Weights of a small GPT-style language model, trained from scratch on English Wikipedia.
Size: 14 layers, width 160, 5 heads of 32, MLP 960 tanh GELU, vocabulary 735, 5.96M parameters.
Each number is 128 + 32 x the weight over its row's rms, rounded and kept within 0 to 255. Layers, rows and columns count from 0. The size above them is the row's rms in percent of the matrix's.

# layer 6 attention output (transposed), 160x160, rms 0.153, rows 149-159, columns 80-159
size [124  94  98 100  97 102  88 100 105  91  92]
[[179 169 165 179  78 146  96 184 118 148  84 120 109 138 128 132 113 135 167  88 173 105 149  67 115 153 140 113 164  50 102 106 110 126 130  94  83 111 107  44 147  91 113 125 137 129 149 104 206 104 159 102 135 127 161 143 122  53 105 216 161 121 136 136  82 104  88 184 107  86 116 149 135 119 135  59 150 116 123 160]
 [192 142 168 118 110 163  95 113  91 130 103 177 141 147 169 139 127 179 137 140 147 123  98 113  94 171 118 113 121 136  96 145  99 130 202 126 149 120 192 131 101  85 101 117 139 126 174 100 134 183  99 130 163 119 150  72 156 177  12 112 105 106  93 152 122 136  82 170 145 122 122  51 209 114  76 141 228 114 141 132]
 [133  74 119  80 149 135 138 126 185 135 131  83 171 154 135 167 140  84 167  90 126 153 128 106 126  61  91 155 146 114 131 130 123 187 100  99 173 140 116 143 134 183 139 144 139 130  93 117 115 121 152 140 221 146 110  86 123 115 119 111 144  78 162 105 149 118 174 138 107 134 135 165 174 125 131 105 160 145 130 142]
 [108 122 169 145 115 101 151  79 107 144 118 193  77 113 115 141 162 115 149 136 113 131 122  92 130 150 153 106 190  56  88 132 143 150 164  83  79  88 124 125 133 119  89 106 132 126 109 163 157 165 129 175  42 135 114 129 108  98 138 154 160 143 167  85  90 128 167 193  98 175 164 117  81 109 119 127 132 143 103 115]
 [154  92 197 100 123 141  76 114 170 130  50  72 149 115 114 113 102 108 108  72 161 126 166 130 140 132 114 158 170 100  76  72 140  85 127  96 103 121 105 154 146 134 102 137 119 111 144 157 110 147  99 121 161  86 171 126 125  81 125 155 147 139 133 145 141 174 178 143 161 114 186 111 152 164 118 130 175 156 167  68]
 [167  95 134  63 138  61 146 128 126  97  64 148 115 171 178 131  96 151 113  90 134 196 128 137  68 110 139 113  99 160 156 149  76 164 112 150 199 144 177 172 181 183 101 128 105  88 103 119  98 140 128 120 158 105  94 145 126 101 180 134 136 121 119 156  94 119 197 117 125 119  93 147 130  79 124 120 192 117 129  82]
 [ 79 160 113 153 195 117 148 127 121 146  97 133 101 180 192 137 103  80 170 162 164 157  68 180 140  84 103 107 161 110 124  87 143  92 131 166 189  71 127 135 134  83 117 119 147 116 153 118 129 125 102  65  76 183 133 115  89 131 203 150  87 148 143  89 217 166 122 184 123 123 143  98  68 112 118 119 137 133 134 102]
 [189  88 139 132 157 156 150 129  68 125 135 106 168 148 113 115 202 124 136 169 111  94 154 167 112 127 160 135 134  99 113 137 160 167 136  37  65 133  89 105 132 149 174 130 104 118 142 125 109 115  93 117 112  92 114 119 182 167 110 170  79 128 121 105 159 143 173  75 148 126 137 194  79 117 156 133 101  73 122 129]
 [133 146 132  88 169 147 116 103 174 120  21 118 149  83 171 147  40 119 117 132  79 169 107 117 132 116  92 161 106 116 145 174 111  76 124  65  53  99 167 145 146 132 126 142 138 120  96 158 128 170 139 205  81 139 120 102 111 109  83  97 131 156 138 150 126 154 164 169 176  97 132 155 133  81 130  89 123 136 138 125]
 [144 171 128 145 152 111 153 143 176 149 128 146 136  76 142 112 189 134  92 143 155 101 143 134  86  86 121 172  90 104 177 152 226 146 144 125 207 132 127 137 140  91 115  80  75 145  97 112  87 106 165 148 125 114 186 110 141 136 115 103 110  98 147 168 175 133 172 121 145 142 145 151 122  97 145  78 149 137 161 113]
 [ 71 102 149 108 170  56 137  85 139  16 113 163 131  46 136 122 170 127 138  84 121 135  95 169 101 105 191 119 149  99 109 176 142  87 108 132 159 151 146 108 141 132 158 140 131 135 209 129 128 159 145 129 147 190 147 167 194 126 123 116 185 109 143 150 123 141 128 143 117 129 113 100 135 107 120 143 108 129 117 128]]
# layer 6 attention value, 160x160, rms 0.176, rows 150-159, columns 80-159
size [ 99 108 101  98 106  88 103 113  98  92]
[[ 87 109 140  65 166  73 159 115  87  67 129 106 224 122 165  67 119 153  98 130 136 140 104  96 174  58  43 153 154 119 106  89 101 117 142 108 123 160 100 164  98 176 147  60 120  80 121 103 218  97 139 126 126 104 138 179 155 126 159 135 100 106 162 126 137 100 139 112 151 150 110 177 174 144 100 174 144 133  69 111]
 [ 72 140 103 107 113 118 105 219 163 111 180  89 115  96 160  99 132  81 106 145 158  54 179 124 166 127 120 132 148 142 100  60 118 118 171 140 133  95 114 170 155 151  85 129 145 175 113 182  84 176 135 140  41  95 112 117 179 156 100 177 119 146 117 129 111 145  73 154 132 107 152 141 106  68  99  92  88 103 159 134]
 [123 134  83  67 100 106 136 143  90 130 135  89 127 117  96 108 132 118  97 152 117 162 115 120  97 118 148  77 112 211 158 142 163 172  78 141  93 121 137 119 116  79 151  75 102 126 165  77 158  65 150  72 160  82 120 163 166 151 105  78 112 140 143 152 133 167 106 142 120 138 138 120 208 126 178 209 165 150 117 173]
 [112 144  72 161 136 136 153 172 180 104 149  67 121 110 110 129 147  88 102 135 170 166 140  90 145 113  88 144  42 138 132  46  96  58 113 187 154 159 146 124 138 114 132  71  97 153 108 123 150  71 106 152 113 149 134 181 183 186 113 147 141 134 146  99 102 111 111 154 143 101 128  68 164  80 138 137 168  81  90 146]
 [ 83 138  80 147 187 145  79 152 154 124 150 130 164  87 135 141 107  95 125 152 146 111 118  84 167 110  75  68 186 130 115 126  64  67  89 131 104 167  58 120 115 125 127 124 168 144 147 155 154 163 184 148  98  64 107 149 119 201  97 138 159 109 150 113 155 103 149 142  96 132 117  99  49 125 150 154  77 108 155 169]
 [148 179 158 126  81 105 174 164  77 173 163 144 153 146 151 136  97 159 122 112 107 125 130 122  91  83 128 117 122 143 149 182 142 161 142 102  90 183 139 123 164 176 114  88 136 100 152  62 189 125 176 201  65 109 160 103  67 145 157  92 153  90 108 139 159 169 109  91 147 161  90 124 149 190 129 113 165 116 117 179]
 [132 161 196 174 109  65  85 123 158 139 128 123 116  98 163 144  87 113 153 153  90 104 116 147 160 150 125 125 125 105  81 125 174 177 118 161 156 103 115 196 205 114 115 138 113 152 119 161 100 121 156 139 107 136 161 111 147 125  94 121 184 187 156  67  98 112  85 135  92  80 143 131 121  81  55  75  89 153 105 103]
 [132 121  96 146 127 158  97 114 157 134 176 152 163  81 115 146 162 110 180 119 150 133  66 131 126 151 134  99 107 116 116  93 150 126  84 118 138 190  70 115  68  93 132 134 118 129 113 124 147  74 148 123 167  83  99 151 157 157 155 150 111 128 130 129 150 105 112 118 131 127 121  85 107 131 160 255 185 109 115  81]
 [138 150 196 205 133 185 115 115 150 141 168 186 163  82 120 141 108 136 162 146 124 117 141 100 153 166 127 121 154 141  40 111 117  85 131 133 137  90 133 161 133 117 146 185 121 110 153 134 167 152 120 152  93 132 107 115 152 187  82 174 136 118 133 135 137  99  89 129  89  97 109 134 113 125 101 166 143 109 141 168]
 [164 168 135 159 143 145  70 170 176 121 140 190 144  85 145 122  72  78 157 155 128 148 142 121 131 135 110 182 182  89 141 138 121 159 117 124  68  15 111  97 120 114 102 109 129  96 100 142 112 133 114 116 115 105 126 111  98 105 126 165 106 140 119 102  74 112 135 123  68 141 126  87 182 151 151 196 123 103 182 151]]
# layer 6 MLP up, 960x160, rms 0.204, rows 0-9, columns 80-159
size [106 115 100 103 114  97 106  95  92 101]
[[176 124 130  86 122 153  77 106 123 132  89 143 156 174 147 139  78 147 185 156 166  65 107 131 161 131 151 134 128 167 128 101 179  71 129 135 103 120 122 131 127 148 160 171  95 100 126 207 121 171 102 154  68 110 145 117 120 111 141  80 210 130 188 152 185 173 109 189 178 128  95 115 106  86 124  48 167 124  98 112]
 [208 109 132 134 147 129 161 147 128 140  78 119 143 159 105 123 171  87  91 167 108 131  81 150  87 156  97 134 102  78 128 157 130 116 107 131  91 127  96  86 134 140  99 148  93  75 100 128 149 123 169 126 106 139  78 210 158 135  70 106 100 158 108 107 143 126  95 148 114  75 106 121 118 123 126 182  83 161 171 170]
 [ 93 183 102 118  94 133 100 126 131 120 126 165 138 127 196 146 114  67 111 112  63 101  73 149 146 116 106 118 158 115 137  71  81  81 104 119 147 159 103 127  98 150 162 185 171  50 105  72 187 106 150 108 110  92 140 114  92  94 147 121 100 217  89 103 131 117 104 158 198 157  83 123 143 103 129 169  96 130 126 160]
 [131  64 165 130 149 132 145 148 135  90 119 118  94 120 150  92 121 120 118 106 120 126 171 164 152 142 143 142 114 153 130 159 200  80 167 165 146 107 115  92 102 120 161 117 111 116 128 190  64  85 104 118  23 116 101 148  47 126 148 106 149 142  98 143 117 147 107 148 136 148  94 132  96  91 119 126 100 153 105 153]
 [196 128  72 106 193 133 142 172  87 132 188  79 104 118  82 133  95 100 134  80  68 103 155 167 116 178 112 109 131  99 120 127 131 121 125 110  48 168 109 116 171 109 116 108 142 135 123 116 169 148 158 103 116  72 112  89 109 112 116  90 136  98 172 112 104 104 149 103 171 131 101  83  95 113 136 139 135 152  95 180]
 [ 98 109  61 144 132 162 116 156 129 116 187 164 179  83 165 126  89 145  95 105 109 120 116 148 138 119 109 145 138 139  54 114 163 177  95 111 154 122 140 104 129 140 105 131 106 127 175 111  83 105 126 141  93  78 193  89  55 215 154 151 145  82 124 140 164 173 153 139 158 131 133 111 139 139 106  85 115 142 138  85]
 [128  51  91 130 172 120 120 152 105 115 107 179 142 133 175 167 167  64 113 162 124 165 126 101 119 177 163 138 133 134  89  81 198 116 166 119 102 129 159 135 122 135 123 134 111 125 148 121  91 127 103 154 138 137  79 123 109 157 133  39 153  71  98  84 115 135 122 126 113  82 103  94  97 192 216 148 127 157 148 137]
 [ 45 127 130 154 139 167 147 199  86 127 133 101 184 135 136 109 178 140 130 170 156 134  78 154 137  82 104 147 103 115 101 144 252  77 179 111  93 110 210 114 124 111 138 144 120 105  84 106 119 153 174 156 150  99 137 119 184 136  52  91  80  94 104  72 142 133 146 135 112  45  83 160 142 145  82 133 125 119 108  81]
 [216 151  81  67 145 141 105 107  74 130 118 121  74 149 102  92  70  99 155 100 119 173 126  91 138 129 117 134 167  98  84  26 152 155 140 112 156 100 110 100 107 166 167 151 118  82 161 147 180 142 111  74 130 103 107 101 141  74 155 126 176 155 157 144 107 132 158  99  91 118 105 143 142 100 113 105 127 125 149  69]
 [160 114 136  97  89 103 135 152  61 127 104 115 115 155 138 137 111 157 148 111 158 110  85  90 101 162 141 118 139 105 175 154 147 117  90 150  84 112 145  99 125  65  94 106 141 119 148 117 145 117  86  78 137 128 180 151 124 158 119 156  82 138 153 111 163 150 140 136  84 114  83 141 155  84  57 173 154 153 153 159]]
# layer 6 MLP down (transposed), 960x160, rms 0.175, rows 0-8, columns 80-159
size [116 120 106 104 113 102  95 106  95]
[[118 128 103  56 162  59 155 147  68 218 132 116 182 172 139  93 168 115  94 126 106 156 137 146 125 127 107 145 116 108  54 117 142 131 166 107 142 129 127  93 132 115 101 159 121 143  99  90  88  83 108 127  98  97 121 163 114 136 108 130 150 161  80 171 165 155  81 108 124 134 145 104 111 115 140 131  95 124  88 154]
 [127 121 110 129 101 168 148 212 105 146 167  92 116 143 143 159  82 142 125 115 154 161 120  90  99  85 126 102 102  91 137 143 119 186 101 152 128  72  93 161 202 180 139 109  98  74  68  97 158 187 131 113 193  84 159  90 120  92 173  62 115 104 103 166  92 121 117 167  69  73 125 118 134 135 157 153 193 116 102 130]
 [112 102  79 119 132 134  66 165 167 119 141 151 133  99 173 162 106 110 140 163 166  85 120 134 115 127 120 122 149 143  84  99  61 105 175 137 209  75 112 160 177 124 163 126 123 143  81 177 104 189 124 161 134 108 123 169 190 136  97 205 132 144 131 126 113 149 140 135 145  89 149 100 161 136  81 130 168 147 114 100]
 [ 80 129 113  76 120 135 168 100  85 120 120 108 168 100 105 155 177 144  92  78 168  89 130 129 164 106 145 111 110 117 157 122 110 137  98 131 100 131 115 155 177 136 115  90 181 107 179  78 108  93 161  89  75 134 153 119 142 118 150 192 128 156 130  94 120 161 124 118 107 210 219 137 162 148 133 108 184 116 168 134]
 [132 166 141  95 122 116 113 124  83 149 102 150 134 148 104 151  51 134 169 152  94 156 143 125 152 125 117 117 140 101 135 140 151 133 111 150  86  84 107 164 139 158 143 106 118  42  71  73 171 103 163  98 151 193 117 134 174 145 130 108 131  85 143 132 168 200 180 145 129 126 125 156 136 127  88 187 132 122 139 147]
 [123  79 134 125 131 154 124  91 100 116  98 155 149 125  64  99 148 194 118 109 143 111 155 129 135 116  85 109 127 138  86 183  78 149 173 115 150  58 120 164 168 145 164 107 143 126 105 182 160 181 152 144  80 139 180 125 100 149 100 105 200 161 157  77  90 121 127 173 104 118 118 110  82 166 138 130  63 107 183 175]
 [136 130 216 161  77 119 156 146 144 131 145 191  95 112 188 175 141 130 132 143 128 132 131  76 138 121 105 130 112 133 132 108 187 161 118 100 202 151 124  94  93 110  82 115  90 109 139 127 132 106 132  99 120  54  80 164  90  95 104 141 166 126 163 102 139  85 130 129 177  86 168 163  95 127 208 134 172 135 153 131]
 [115 162 208 165 196 112 122 155 152 160  89 107 129 125 141 145 138 177 128 130 190 180 138 108 116  88 124 137  99 147  97 120  97 148 139 159 107 130 129 112 115 182 128 158  83 146 125 106 138 145 144 233 166 155 121 126 164 155 166 170 115  92 103 152  97  96  40 140 118  82 135 135  37  94 193 155 133 145 164 129]
 [152 149 133 138 122  99 157 155 194 134 143  85  94 114 129  97 178 124 138 143  75 146 130 126  76 154  91 105 130 112 127 108 135 198 105 129 116 107 112 140 158 142 124 141 157 159 129 103 171 109 158 146 149 149 144 132 176 154 139 108  39 227 128  94  95 171  73 132 136 200 149 110  91 103 138 169 130 149 132 135]]